{
  "norm_place": "pre",
  "learning_rate": 0.00247,
  "weight_decay": 0.098,
  "max_steps": 5008
}
Each number is 128 + 24 x the weight over the matrix's rms, rounded and kept within 0 to 255. Layers, rows and columns count from 0. Numbers have three digits each.

# layer 2 attention query, 160x160, rms 0.122, rows 0-87, columns 0-159
130165155140100130156095088108127102152172155123140131129162134127081124113116087105134134111131130150135147153111158129117148134157103117149150179158125148110145125141091132149131118165110110108168137117097119173111106145124128153079110137137125147123102152112147111126118104102083106145136150148128089108151154100079099159156175133149133125124119123143140130191107150094106115136113125118141120151135148134156097131098125130145156135135105127146095113168143087152118136090161138
170140105097153151136124168092158138109129149155169155120141136124097122136099094153107091135103073157088124116124189169149092121134137134120120169179119092154140115138101128111110134132143140162109170127128119092129115131107159142117156111118165143082134165115128134128096172150085135103127191136102111135153138124113135145113160154134143158123147126137124109110137121119132118133180122094130088095134117102096085117146115148117112101104122112126123090129160123115101115146131134
147122101104173149109138156126123160094142155143146121130122087142143120166097124143151113139115102106093126105085123150129079120106121125105105113131129084155151128136168105112133119127154147127102141129156142115139175107100149103161156116080132114108160150123096132120105149152122136075110147090112132126135113164161160092093117098133118159104150128117114108098136114136141135112128131094147111110139118101103156088163155129120096111116127125122162115136130135134100131164127161
133123145196146143146130131162156102153126104113098143140104142102136142140157116139140155168161171132165110116120093080126133135142129147144122106125096150130124112130129131132136125120146120127120127125122129136155138139118112121144146125131100109125148110140099105105161168135149124155126087121131139131116122103130158101121115112110142109127123140104124115109160140122132124097094150149112139108124099140136124146094113156125139131132125149114142126101132115153104161126126120
088115162143101122139104084149111110131129145113092146109132202100143112123153135100134136114169172100144143143168108099116177126128119114160129104131117170070113121113092129146131139121089111135126114125108153175097135141120113162106120117158136128172094142081150104138154104103147117193166117124130144142105151110120092140169117173122120110153095108111163152135084165114107115107101101120143118132122158144148111176113115118123161137144081158144076160135130137121185102148117123
114117125130128108136099123138105122140160147137131117112152116130116101115129092113105143128138130114120161154115145139134137145146130109097118136107126114122119138122124127116124135139088117111149118123115117134125096153159127122111104127127133146151119120101159145105130106145125106129152147143146119131115132116119122153118163108122106132149119108159120138159125106145115113147123119121135143137145103134170146139108133149120135128140136130153113128134126130117160113125137097
097135167127087113149127097146110106118132146118097129138148178129134134102158105112127124116149146117156141124146110129108148093110118171159139118137135159091090122110122128146123136115109100113131142139089115166106107134141116168145128118124137158144112127094168124154145129122120123150141122146133135145134139118146076134173130161139117095154141150111170168163092127113114136142106115121126126114099117116138105161109079110130148142154115130142099140128094113111151111108115138
144122115107138109135142132120090112126169104158136100124129116093155114117102122129117075090102100102088131144146119139141104113118126141115094155113177115133096130135095155106133105139128115120141136135123127116138142099120141108139091145109132135138135138103140173132104153132100169076129168125117108103112118125126126151107135083131117139139141127115135141120137106143113119125145128091139133102134105115160116126118149113111129134124130142110138117101150118121135115151118107
131127126116148146114140158145122122097139134142143093123137088125127128138102092138129117125104102117121106143119128139131113111137138140108100135132156129135120140098163114150130110193139144107114111151146123102142124126158137142151104154128135104126181135141139145123112135140116129066114137125069129114157100135132156115120103070140122161145139127096143157151149088161121128110142157093134111112132081115119145123105154133122123129156165108084165114132114102128114136120176103
166169119135162139125124171134173127130131128112124133147093123141161169107113128133124118164087093113168118106120153183148093128131150173139083126145176103129130123088138131129091132135167166154087142106177166142162165105136130085134125101116106083126128096160098115132138170151140126087104147092093136147117091132136128154084049124073117157139087153129105087162092148114152098122117129057145097099128142080088117102130134142097128163097147152097188106100128126133083098152146145
133084121094124113086161131153064093126123124135176098149132106091095093145138092101144088133127151171085098171086090141122152124135140120104129147121124155168087159143135163142144109153062098101152092129108090090111099127162142141128142161145132150133141133136135154129144111174109139129161165147148145121172104102116136096146162102148127109106150114098140173145170081142118154127144184148112113110113149138156100172091144152146115096150129125164125082122122135129155141087126067
150146106174157124112167150124118138148125117132156104115144082146158157124098136153129123153126103111102127139100140143097094126105117138097087164124112148118132126151141106095126125180187166143125097106131108146151131114123147097099132167155129107102122131105110147141107120173125132087117111115146135157127122140117176121112135111125142147127125119108073137118165116113150109124134138130091123124160116124115138073152162117088117144141083136114177134089139107126124089161127164
129111104100129145158133149088155147129125099147145135100117059128134144134099136146148086108104095106117123120103184194133094122127121105123140130134145095140149117123120117133091134133166156130107129117142123123132146090106124129123150113117116144101086125177118124081111104129103139144110136103109123116142102128094171134102133142093186134078128096137123051089120140123116083134125183099104112120137083114070135060139129110103149151123118138142133130133141111108117115116148180
088084145093105105115127117108125132124146175122098146109158168094088107158116123112100137120149151126139143093141133119150153138117116121120156115141128109144160125116125094143136152082125106131159109127146102127109106145127128133176154130076135171118155140149150107115134107131079115144119107151137131094116139139143126152137127158143155107154172112146142103104127141136158157152142145137163152174121092138145139144149111151177136082130144116164077138139132153152132180106136116
155119142135137134116122121139138131131122130094128125130131170134118131133139108109137140168106120150130124128138095102140146116137137163168125105138093159099124138118104135111124114121122127107107124104117147115126134152133114096116115120160154083144143136083117098139190124148134149088144126115131163124143156115162084147134121125108112143157132162139163135153132107126135117130114142099148111111096154138125099128104129125134105133168168114114138150100111132126117096117103112
164173107150119138156118170130126084132107108115127122133088093151161158092111118148152119101116122124098138145097121139102080137157096133176102128157148180117106112113108166114110120120106101116108136108142155151140129107109141095072080094171135080129103126131103132082141133143143161117115134101107111100137083107124121092126149122109115162120098142156164139153131089100126097124140131095102107119142175120113143089071139097106143168110149097117174103130089113102139103078130143
107103134103095114142125097144101161149121137101133101148156152127128118102124149116118132159156110128129142140161115118143164134130147112107122142123127131121129122146141104099121157139104108129136133142103083128098124134140109127131130118112107134157105105104145149171149116147152120154144118121137144117119172130120131122146125134128132116121132134136132137135114134118146139145149094167153138160132117136147122153136136122120119113108081139154092126127138153141132122102121122
167154111156172159122121133135152109105133087152175117161111128152145165124115130124163121144146097158117115139116101136122120121157152133114098123113090152115117134166119179115100133160106165106085154135123112131130145148142138122087109104136138071140115143124142137110130109109117126108126118136119182103135121109127126114120136125125090109107104091102091120126172121128107086143107140142124091104139187140095148103130126134126111158137144141102161124113130092110113105126120118
125127102123121146144083167112105127119141098145134100124093119146138133159137134127139118154095090128129103162117108125159112113133164146127100115097137123140155127092143173111110101173105153099119132156117144100162129126160119119098084097144135111154154115157110155102121170159119138133133127116102119142133084136117119128127127117146114155114136114148119119146146149149106102121096116100097121125140181116120131086099185127097101154135172101111114149132159115117097176091133125
116189140136168128115166174101154153137139127156172146112131097115118133165092115137110131114116125134123145088112179148068075131126125152096124153139140105128128127118127078120148117126207147195114083080168120125142150107120143103130112161150149136105131149141121142114094139108109111126120129112147144135129155165103147148094120133110119111127103114117095125110122115151156102119150141151063103108145141129099126118107101126108148107136096169091158112112163127116089129130118152
126149098160115090139151116168162125139129135106108169106176127088071131161135125121125167119145142128128151121079131097145120164141147142123165128144147120126117150140132103131104129125148117143166148103153113096124137156146096140163155184108104135171151084148119142202144112106104109140140115122131134171168136153116097134131097142163122137150102139146121119100098130104165147138121140139149101140086100134128117169124117152173162112147156145142112093161102177155113174166136157
139163126182116193150115145138097112138091105146133112137113118170166152085131145141170109174126114144129122149144123135120084147194125141173128170135128175085127088139139166119148123127088119101076155127132144161136143138086115091043095091136168084158130127133124148060125147135143175129122092125139097088093127087150139110124135134096092166085096147161130093126131111131125075128151100091140123102171160133142175084100154110102104143080104124095161132095124095097122062122110181
133193087177133152061154197144143100116144114105143159122140121115156170087110144138144139149160148110148146083114143125078099161163149157123134131102109141066110143117161113097172112136155119158103108056163094189134166150131174125136106146109149109132149133109091172126121092098130107106130127104147122141131095132130109113073103115075095197118139131151137164107122082109164093104155092148129102131110144104138181116161109143115161156106115140118187158176134131159127095148142143
149121102148116139099133154104170119109138131113111124120145143111170167076115161141095145116128115075139144120089145140116141122145152157126117113118120106105112151106145132095161084143110103143127100092156141120139147146142170151141106112105113121137149132137078156146104121105129094126141150146118104168106104147134133105081119077108105195108143150135148172109103105119114111092100065156136099138132129106136116124149133139151148127125154106096115147196155145141146142136143118
134165101091121147164156122108109142135158101143130108157152074125100118162136127075130123089128109142126150152127125110144115149090137102093107098083165114137137157110123109118130127153122127176171146109119089113114101111159162139152128181101073160111160124108136136242079105100129111152173141140134127128190168143132134114098129118170114098154148116122127198141099129155120151154138110147096105145079074155170122171160080157162148108175128115112118133161145129123141120109132142
125118126126130154147110160128141101097139131135125105131086129150187135104125166130130133151090120116151099130163109119111133078105128164163144083159108090143132119102144168093143130126130192049103124126111177133130130135136130154086096070186147125165119158124166092063117100146091149115129103110094141136125108120120117136143120101074122160111143087144137102161092126148110090120114118079116123103128182121093137100124165091107125144124133111092119156131095105117106146114140132
105111149143143095107124139127124147122133167097113136121138159133133131167139105120098127137135130113131101116136134132124159136096127123152158114119140115144169117140132095159131106127134135193137094134147115133139112146118131118136143097101131153099161142140119121095132125107139129140136149128152122136083113141104135151098112122107147112119129155143117111091157130144134145089126124124159131124162128112141139117143150130131134088116124145131110156117101142153120122155146125
145130110156112147142054113122131047092144081149124140118124119132136155078153154126209131149119100162138088141112147086173099118171148109185138146134096181101134160139080194137109146168089122080115172092111132136096115166088108147039141096166186095190116138156124109102127093110103172119162113095074090125150086102112123110122148130112125121065131077166154099151162125118113070109083153081120102114128157130128147112120131101163096154141196138142134115138059068102134112152085162
143145093096106116168118091131141150109151121125131112142116065132103131110139146121113123070122139118131140134150114127110100127099102130127098119095174115131140121113105124108161135132139131163143112127114106139110110131117151131151117130140101169122111121119169107176086098114123126108170119140140101136145160139117141120095120122137136119124118106132145154095130101165106148111089133118101122156068103134151126137139089147139143117161168097117124120175117128137144119145116140
157110161139130191116097096115102135130078125146122108174106161168158120063139113123131112187120108137121085161152101119130138137147149130168125175148118168093113103163129184135104144144082108074071157155105128140144144124118102089085113112135167071148102137144117131082143180145175128113101098142120117107099106114145131137190123152131130129095129127109115096133142140114139119141131119116163161120174164103140136103127160119079103152080112105158147141079124082106122083135120147
134144130143127153126103112124120141131143131092147141112144153117119140118122120090137144143135139155100115120129165140151118122149132104135149188101099177107119150132127131181160125127112096159131117139139133132126113152071145128113148133106158112140147166151109138142118146118171165122151119137133101145105139142134130133108122141129110147109162153117159133073123133132117112085134072136134096149149148128148144156145156114138129107104147135121107140136130131136152099182100141
123157172147136129105164127137103150173103131145133128143130153142110122125105079131105158136143168151111145137127140151077146175134150131107085172117180158086120094130160060122151148124155108151124082095131094161137150084135138088138122176131109106104099100093119178119129152157157094123113115112173138139107126132161120157133125157136092128144101164132115148132109112133159143140154115159112139160135148132165152139125114156090129139131076155117151116120169162139100104136095127
120176143110102154156137075075180119145153134163164176135170149104068085081133097114139141086177126166113181140121146134130145140166147139155146135182149174098158183108112127163104172188096118110145137143078082120060085175150107163067141169179105166139102127166169112173100073111096062158179143152103103129155132157081134198157151187157156095126094140132122120173140143122067102095099129142141091171110189180130100174100087114172159156144164104143086102153130124148112156094096119
107084135148153125128103124139145105086126130141075090097103147157161167078147112104141135160109130119124087071134147114128155099114101159120139099129083088147175109115110144084181115098178181121072151130131136127141151162089103108120138099132177130139092156108152099107133112137134128100101124134108187122125155154124094183131062137079166108154108089126104126105090119123136127170114102081104113128073119106083160131157135101096099158116126149110130151088153107075133097150133140
121117100110165140116118157128109151123148095090129099153115090128147169134123109134125109167081133097099102145118118109132105135126121123100100125102104097155128087128124149118115089125169175157117126136151132115193146104113153123156127124092133110101157118113077123117143154152147147114077117112117127088139122115158143096091101099119099159133148113080132131128135156118170141126146145084122129089134123099110147092164170119137112089100130160118161141110130109086134104104152137
176133078142140149126199172149104129130152126068147148126121106145132154168096154163132121131109140127145084147162131116125121125094117071138137109084096109164096065146131140109099088117143120129128110149169127106183121098135151119127104093110109081120173102084076137108128119135147161147139115113124114101130097115135123062089125092157093145116131105145178117099142094117171156106139136145127162145132082101130124084106136116149156088117106119128166119158091132125125126108156165
103128143149088124122142107154124144156125140132113112131083168164141112122149155140124138115147150085181159112179151179103155082086128150164189093158132126109125148120126112137132138124117117102121114143113131143101105166182124144132111141151076141129107137135187086140134132125149096143159163148147151141141147174138091124126139139126160099129092103158149140118098124124120153156141100144119150168099122145118142160127113083115158127159117094116114128136179150167103124143127137
102120162153097126122140101113144115115126164149086163085149145141102092122128128157129145115174142122103142137135118117165140142135102163164152104144111151124172177131118128139139160102099102082136131129121115123104126166225107143104111159130140154153103149177163114121146120119120112126172169147138119143124158165117073178148172149121164099136086153174090144123132111131101137119149142164129122209130144188173112135079088130127109158156116084124076120103135159158115156145082082
111160118098072112118156068152098154182177119145122063139123145109139098127134169145071086117171121108177165139136152171118181075105123155121199111141142131079111157112138081116105145144141110129154144144098118187065107119135134159173107145134079159115098158110206128167108109114102089146160151173162140138145188171124138140111151139146174087141123113113115130116079122132101143179169105168127128152071087134127153162143090088137174107117129140119073114130187112183104144130120111
110102131112121140128153115139096155125083116151128103082112149106151130127112107147107147112136136137170140093110097175102112108065104178139147111134145128149152176136158097099131165042087090136124127119126139123127120162126136138141132149123131159136116137146135121143101136134154130075137150148122136148144132199108120118125164119121139111128116137152130132118101106141100144117107116116103150184095130150177125136131138125132114125157134103074088136134147135155111149196072108
143148105104116107085133096129131109159122136126159116154172136113099162112116101161113107133166161153164150128134123128105087148155135120126163116132146147099109135129170110127115159125123134137166140099135120177095135098129123136142126166094154099087124124143161145115151105136125100137123131131111092117150128115133164116115128153112119124146156098081113126138114115120163111141148151125131144150119155131085136097162119120143126090154129127160117098156109128113099156129146123
144093100141098116103144129173110105156078115074109071089055160129127172149135132171127121176124105090212110097102116152091132094100148166134147062094116122160136138158102082099112121085169134115090172088163159107165140125114100153134106125131146051116104109117134173129124131125161124124089139108098198129132103184132092122116089147068135121154124128171152105058033087077155129153122126090070151122048133042109163103110140096114116126124145108108102106093100130151047145129094169
108137121134101145146173127142075171117120075159162099118133114121124104146122102120124131093141112141129120132109123153171173147116098140119131128134162127142145199143100131126121138124129096145117094128098152102118104123133129137155122157148135166097120164135118149149117147110102152123146125111151119107133100088098181138105148116171094106117124152129166168113129109132102130098126154154141138088152091132160111128110137167128149154123160160093103135122166117131152122157106118
126134141134152165181105161103160133073137134139120187130133126134143130112130104105156136153114147127095123155120090120166104158148116106108102148101088120135155134151130178130161116165102146146153125147111133136124129179125137080101190108135175149157137140120089077111125147122128177115124060140110113127121107089127139134168141108177074133092116105100113129173174145138129121109099122138164125121158145157160120112122102160144136174122124134143150124109125128110198121133122126
146119118158148141161105197138146072103082137078143154115126090120137160141087123081172084114063131131091097099102091119117088155146140088121065111117109134186139114107106153139133079118176176113109114130150138105175137118118111085083149093153175089145197134163038135086148143137154167130077113069086132110091051053104100105117144110107082166115107185109133113169128115119156112077107175093159139118179152132113137083113151156150152165113146145140206121109066127095107122093142164
142164094108139139144134164143113165143145116126123125136163108115129081184096136120143113078136100120082130117146104140146104124142130108149088169139144119120102097131136132122102128150131112164161113138143127128089110108122144124129123130091090168104119118116127140126131113105076153135137123134156103093134126091118178103131160094165119165110142114128147129143166136133125132080163150119166133123169097140120097101110111132144159131107097131160143157148145115125193133129148123
143139117107129100087133097128106121179164102156129123140147150115114101112173150144111119160154124147191137134149146128118151160150177148114132142149141102111109159104130090100116177141171135125156124115127110153091095133144118152151128145081124149079099132113173134149126131128107080128129120133144118158161162134144122142133118131120162100155130111134134130140125134134145174163159090149131142143103121145097137150148106105085108089152118138150120104137172139165118126129127118
152130120146112088121141126133136118135101116128163101134106138106107189105120065171110122133132130176147142135128116103108117151124141118162128113121133145153105148100152118115094139139164117121122124079172134115143151119130101125092104146127126099100125096138121170115158113130132125140126166096077143132163073122120108128084110143090123128137115167149130112107137094091147106118121158122086123153091185130106097115104161105122142092162152102115117093163105121128085139090129134
098160142137111172150115122110122126138141114127123132158156127121139109106131124086117160100154109117107136128112120131117143121134137147100150150138133155091122142119113150146153134154112102142115143119079122108110136167133148125143109137147101127160129147125128105149088128122120107097171144125135156135108139118106145154133154117146122112138131151117125156117134126149090146122089133132116092087111114149150112153116108115148134151132135146106103142115129123146163106139084128
125124150158120129174122151121124130058133076170132161095125121168128115145118099082165082129091132152075105120096121120156135135110124123107096124099109131159129143131138175137173111127144142118119127146096135119186124128085099115127109131150154140158139136109123101115121118134127193110105087127109129100135125109112093115139133117138105118098135116093136124143152163180114132074110158123134088106167126162139124155125130150142128138139139170099197164124138090061157136149089130
118113146125135118126139150108141131118122075126139135138122093118132140103133097123131120098130125155115121164100130120140120156145107109128111144099147149163102134139122152122152144142115153157150109114105083124158115145153109134146151126107125132111139122157081127157086128128134144141139099104125150127135100122154131140141115113135113098120109133142125144130121132140140122120117111154095139125124161107105109117135159156116098127147128127120120144138150149150143144078134123
141091164141159130151160183099150121084112109111135129082067111139153163177051112125159097164067136135105118089147104101134117086127133111110109115094079118190128117125146144133148097126187156105115135107169165150200153153105138113099102091132157109167150116098080147073149151182149191120112129082096135120119126121145088087099093117085110141083147156126132084118143128164141117109140146108096106101164127114126125096115181129134141095112141129087193172134104164085137152099142175
133142107097139130102144082116116140171131162161135114172181140108103124138138157144092136155165143141126139151128129142140110117116176172130136163142130091112134130128121106120099168097108118115149120119145121146082098100137146161169127136108116111084115144122128124139135110094128084146139137116129138129145143142146149119130127134116126094151148089140109148133111138123143155152147122119152159165115124142154125153154108143117131116145111096170104091151135122170111139147109109
139147108160112126140123156100172121115133146143138163108136142143124163105116114122127151140130101143122136140111106114131130146137134122145120123117129145133172133123173155136139118169150130109089136118142129103165164145132105121124106126126159128160131143151108145116129108137094132124103128138088171111120091099122108163115110117139126138091108145137178137112135124119132108115153107131099079148112164114117121124121137124129120146123112127094108119144103123168113123130137135
106139129125130118097127128135145113154129165134130162132140180138091121123151178121124133159146142119152119130145104119115144157132147111138134115154106108098132118138165117112136141139164133103143156155140132154125152118135130141135164121120124109100083138110134122103142113139114115156114140148127114127129144123140116145144099151129150124145118090140166144140136150097167133139163102137136105148109140146081142145183129105107113112118118121147118097132161131158121102128138136
135139097113138113122126101155118139173140139122111130169122153144130114118180166141088121124132123099166113134148149111112130131116114099131113116155141105112134119145125143097141116123113139130139133148140138129105113134168125165117155093117133117096110118137130095132165117126161113150109144164125106119132148167161139143141144152135145148150118081142131141164109126095139116130123068119122134149123141144089144111176133123129115118132101089142114106099163127155125111134135094
138132124121149157114098118118128125136163133145126102123147155099136123118143107142122126177130124155141151168084130114124120142141145158096133115111111130145122160126129119128086161138104129132125145136109103141129086131118099125144132133114153105133123174129125112130119175155139100103143175121134104152151149148159139133152157107105140100132158117139068119127111134110140135165126145116176124121126118122122110135140103127117111106146136152160134118140132114130109132131110129
114115128140138131126135146148116142129128086128110122119081116135136127172126104116155135099117137131142114107127133126146151129098118117147124112129137136167138132131127118110165114118153118135113115128132146134140132181127121116091118127146147172128135114116133103149128151132149179121084099141133136128122141128148092106128106110146132124140099130125127130118129116150113100098113138125091115107104117126116146107117160133104109126136142139104129142127152140105110109132129147
113121114134127116117122148142147160101106150081127113144113148152127126145125194161131134151131132138167089108167150105136137110143121105149137118138132099109122086138081142142120101125118146116110114137143125146097130130142158144098150084127144099116123089130124112095171131126124155162117091108146126113113117141116138129122117167107105167130113125155172115140135116105132102128148138118144164134120119073120163095114129121108116144118127098181136139100116138129097132120181140
149159072132119124127133139133125138156111140116163161119163126126071117151126121160113130144156131176145161136083133150161113190150163132162092150136167140122130139122131131128077169158111106149106097116145107106088130115159111123139119167126119115104126127164137148136146141123097109152100109107118123110150088121139141140100114148154115122123121136153151147135144084091150096115141149135143161148126148115114144086135121158128141113119118120157105079194104141161103149109116147
118122130126145145108089117118125115136149141161131109152163131102120103121159125115123103143118120140131099148105154119085117128139104151110112115126131089165141135121128103151128171131138135129127116132134106128145092130120111138137131134118145106107110148158122123122107132154135108140141164135145115150128146142151127147141137139116143107129136139121086135137127146154143161155116142113153110107117124130127135108177125096119103094156132149136118109141139148137091139136114150
115127148141091121145136124111150129106119112129155141107108111124140142084137097094137120107134123083101128144117095125138160138130112115125159122103148172103130152127131152136138114141104108124102137135085146100134155153149128104140114173144110146168112141127148133163069114126141124101149135145126153141140122135117122132129115116155123142126123133096129146112143131154100137113123118156111113117130127134136102180125133124153149158112135146097123151138137114145150103121109107
129113110140130123114123118143113127134122163087145131121131155135115127130131176154144117166157108148165104135162145111115125131159117118162137130122125119093138088138093149158114132134134143125108112142154116139098111122141142155125144112109117102107135136123109129129160139136139102136137118140139117115124134125134149127121130141118127123150124106136166146111138091087153099151149084147159180153132142101088153096143134121103114136099113096157131119119162125135107107122168116
136110160142098141150152127096162114111160128146115110111124155147122131125126116129168106143128127123129160126132087124119145128140168154112161103120071150120118144106153142134122140157174122106111153120100136127180161148121122110123118133131117132145110171094140154130106111138077121133141167151118117135142124129102081120125099120119142133099129136132129114127140169164110132122145130146126091156133115137101121167098127091143138101120131160115140132131129087124142120108133130
146092129140130141137129109104136120131145143133139130127113115109128120124138119174126107119151133109097130147118133163129103118117134108126126155136120115154140146113134144114122121144114107112119129132136125142128124121157137143118129126143140113130118123168103126120151107130130129144144168153117137129132135103157134117125132152120112086130141165142127126134140125123134138108141117150142126164150098149137129121128124133133136121108123129121101117120127124122160140135098127
127118125111152130117122100128165134146140145118153096109108137153128117123128124130111118112108139139120133142146145141143126117132130118129127134120131107148107149114128109112114095103116141149119100117131122139118135145132106112139146161104148138128087158115124122147111113152126115108144135118122102135172119117124140117129135121154149125134122122152112123127136135121129141128113156123142107141137149141100120135116136107122134103121129131111145123140122153121144121121135100
136148147140123126100137115108185106118118110157093128116119157113155143093144145114134117144150151129139148130143133167128122133152123122088135126120111107121146102139145132173137138175121139141146089131122140128114136136139122135120146143144141114140102125112168099159123101126137100135147087134105132136099166138129147154163115140149149116090117103117142118137138146169136149145110141126130162123148143143137125141131128104123143153152152162129144135086145137118149147146152103
141133108141135107115153146161140156114124133116101142116136138133121175134115150105161155123123138116130114119132114105115128128137118138116125160138176129119123123147144127132080158140123108126123128097133143161113132098097117125142122124115120125104131107116136146134153140085127136133123114113097137135114105129124120092137094147108121139139085118128148099147091108121135112136121115120146130144110178129109121117149136139114099140130135127133144155106116140134131118114131138
129140116130131104115128155143102155134115148124142121120103113126108168142139137161126156147100123141128144128107096122121124125123129141133128135121156141128106103123143124125095142097151112132134128118143118149135120124151117133126128136122137126123140115128127131085153142125107107140097128090110138119133090155147130114116107144093103121137099128138149126120109113139131149155152118110110183170108179114133151108151131117097131132120127107131132119127139138092105120083114147
108124128148123118125137136146081153134129118101156114128106113120119109128131119158104113131123130132089136149121100112118118141135120133145130118112140126153156150181095153113127091126130130122162161124120106103118122148137142140130137140145129128127144129148110132142136155146122156125119143122135120104130097141128110130115165100108127121142141169137130112110125109093119149121131121134130109101144108136133117119146135119136145112104150111111101105117130142134115124142110139
165126112079157122122170149133142129155125146150139109109130112146125138134123116159111165146103129137146131121122147132153129128121138162120124112125129138115126094129132097134101134085103140130114106098140095176110157097139120134139108125088120125129102120133138151122151141131145084127119166155124110127127134150163126117102110160107148158183111122145098101170129134130142128130127147129123126169117156129123138137139122125084091101133132068107151136138120132106142132124150131
151102119120116107121108137126109142122112114119158099119128114159135141121139105159122107130093128119106152149127078136102116122135122153140142124109133126140138136131139118102134104079173110130143130108131118129123137103105100135122128126105137116099125144113089137107155105141111136120113151106122144136132101116168107122087125091116150137138123162128126150138134103081122126114131140103124137130109152150136128107145137150135147120130142102107140122111120118119098104122118108
149145135136112126128096133114118142160122129127173109145138119104113101101124084120120107134123131160128128129132152151079126096135129126126121165142141122124099144120153122139107137129109129134131142099139137121130129132124116128152093121140133088137095149120107147131133137107138108109130151144093164141115106095107092143105117154118116144151127152134142133112115101112132126141139105109124092112105128134118158157146140123138125084115136129106130125153105124109110132122119138
129114125107118122147118153112136134139094131142109171109145194146131145140117159131155189132147122117112140130152125107153135089113126151121148103130093123140138070116133080106128133075131124116129122115128109133119132127118122122121154111107131131136097117108121113079142109143133108141134113137164134128093129158147114121139108125159150115162106105170118113128135140107126132121157135134108160195113136139130166111148145142131110140157131077138132146152157162106176159118120123
147121123104131105141165123123125128143116161139109125100143120145140116143096102125118152130093131151129137149126132113139150135098125131139116125097104132117148117135100115136096118116108116085119127139134118153108140125104141147120142152136104118148111110129134159124154132116131074118136163146124101116123116145135126109128133106118161137164107124125094129142106108157152142110136150132129140174140103152121119123117116140089124110127114108101162134153128130110148134145110155
140090126122150115107149150146110132125140084137119148157131123162098128161117154146140107105141141099092100135092126115155135146121144082136136114097138135141122128131138134130134126125161132125136147115118114144157103112129123150143151120122111150130130160128101122120118121127135158117121115101151133130132134129155111110105160108156125139139133120142114146148166126136107121123141135140132102125151108116091115134127116182153133139154097149102103153151135168135133122116133114
104130142131133137121113141143146141094111083138102142125098122149115127171117140112154123125158091121134102121125139112134135084136093122130134079108133132146144110132128098118144132105140127135152151141129129145141088110140105148116136086125123161124162131112141101108127080143148166137177104092136129120129144144117126132172168102148121110093133083166117114145155148148107135112126134144117147132158152112119108112117141137155129135147113150142120153140156168130106144102152148
127169123133131117109178121128149098125157137136136150130122127100124121119158139106134127165139108139145155121154138167145116171123133126121112141168131133098142128135116122142183104144140127130123140137129117109109142097144143134113137133111128147118172099144155107137116113152103122128097136126155116123129157134139160125152114154135147119101137138077111099156136135128113170142099099144144157126123123140167124139122103115128138129132140148150153090072110085147129134108163117
109137125124150096149148141123136129163137159114150079108122127102111110080125086125097123137103122139137150126155161137124112121105125095131119095156142107172115130129128195116117105140083162109119106105121151130128127158164120120128134132163161108153132089121132122110169129140115099132100116137111145132112138141167111137107084171095131127131116169128145143131113097149161131150095128076108111094101136122116188121134147130086096119119170094154124119115115132095136135091153121
141087113134104127165094126140144161132116124115109082128114114148112130102110127120137133127105151143134118157131122100112145112128122099144114134078135124151112109097148117098110145120114128092112132121127144148140125143127127149121098119128176116149077117101114140125149116097125133148135133115114120131086107112159070137128135105123120148132122119164125142125121106144113102119139138130131097134130138164090160120140138143095095145125125091123118134178172135095106121100108115
155155105133135152158148132144167146140133176141138162125141138110142125109109109115140165147122120108154142150141115131164146134094157118127094143144104129111169113110125113105140136163145121134132136110129118105119163120109138130096134128129135131145125111165101160149087108137132100141112137150143149105113133122124142145136119105118166120149133133130090095148138115120140104119114112133134143152127112150152104126093130120093127133124118122112123113114127119153158120143096120
091103127115137121131094155143111107123138137099096160144141133145132133201106131122143129102136127138097087128095132084144146129134133138146139111109111114141150137082142145146129127126126102116121106130120169114146104140105140141106120120139114109127136173137118121120137154139098145115126147088137088120147141125129125113141144068154099147122113107164093117124146123139118099128127147130120090118140067104088109125130113121118173113123114131144121138173110132124081133099106107
118102129116132104153108138106097121121177122163113119111125136119104134143125038094099117119116141118093175159073117143155163151139155109095120141108138122146109148118137125142090111157101139119095104109148124078157124135115109117151136159144108121113104111118081174129155154186135107150085145149106157134137108138155162143138097117140156120120119145125138128146132129127146106123128145087100137088145125112144136152111154165140126139121139118136130125148138128113121132115130096
116073126116130132131117125112123144069118085142116139154114109145157160159098158135140120107129132130115097124090156095116158108140106109131151139086125125118133106071128113128136149104100131138110146124117136140125089136127138194120112085153126142115114159116112085119087113114137144131190125072140106168103126123101104128085167116141104154121116093145086091102153134140075098079170171128123099133170116156094126125151134111155141113154148134085115162180141151094118129147090127
161171078092112115137181119104126133163167143149171117136162088134114122124121154132112099148135150149129182134156127146108078124110125117114123136136104123093081132164152144137087151152144146152171133126128089142120148098139098154140142160102118154159161098129130135141146136100161114111113148151123114123138135108138132097107154148128154138128166139103143146127124145111156120141144115132161158158091137143123153148136049156117120126117124142157124099097119133125168178127134143
129103086109105155167078136121128175098139100118127100165122130090178162131097129122150104120155149130096139135123102131130112111147106103137133142136100158143099152117165172139091156107134118128125139120124123110190145145137130127078097122152140122149105148120087129120157149154148169141126144094118147110114100106119110094124136095163117171075097116174183143094089095127134046114166138124146131093168129096133113112114133162104135123099111115134136164172150124114153126117103119
110132085114104134113165168124107107118138099095123131116164111076151111165139199147144133137147177127115159106160141139135087146138123157113171116137121104138072188125153182132116097106146116146191099147108136097148116168171146154149141175142164168140157129127122142167163146121130120113111129137164093125148138117116102076093160089175092185133140116130171143092113117135131096141176114163144118123126120108096154137153103181161149108111145141159118133160143184134154182078153099
101142108145100093116167178095076081140135116089113122061187150113110113141155164181142133114129120156131167099141122164121101170137136165131175103157132066173083174156146151111094074097136151139169096161136102106161146158172102122190133191114166169153141129139144190151181171116086122136070120150131123109162127143158098124124148122144127131158137106133163156102132129153176131140172113153103121122088134097069173146125121153168134098110145148153080094111133193145134188065190109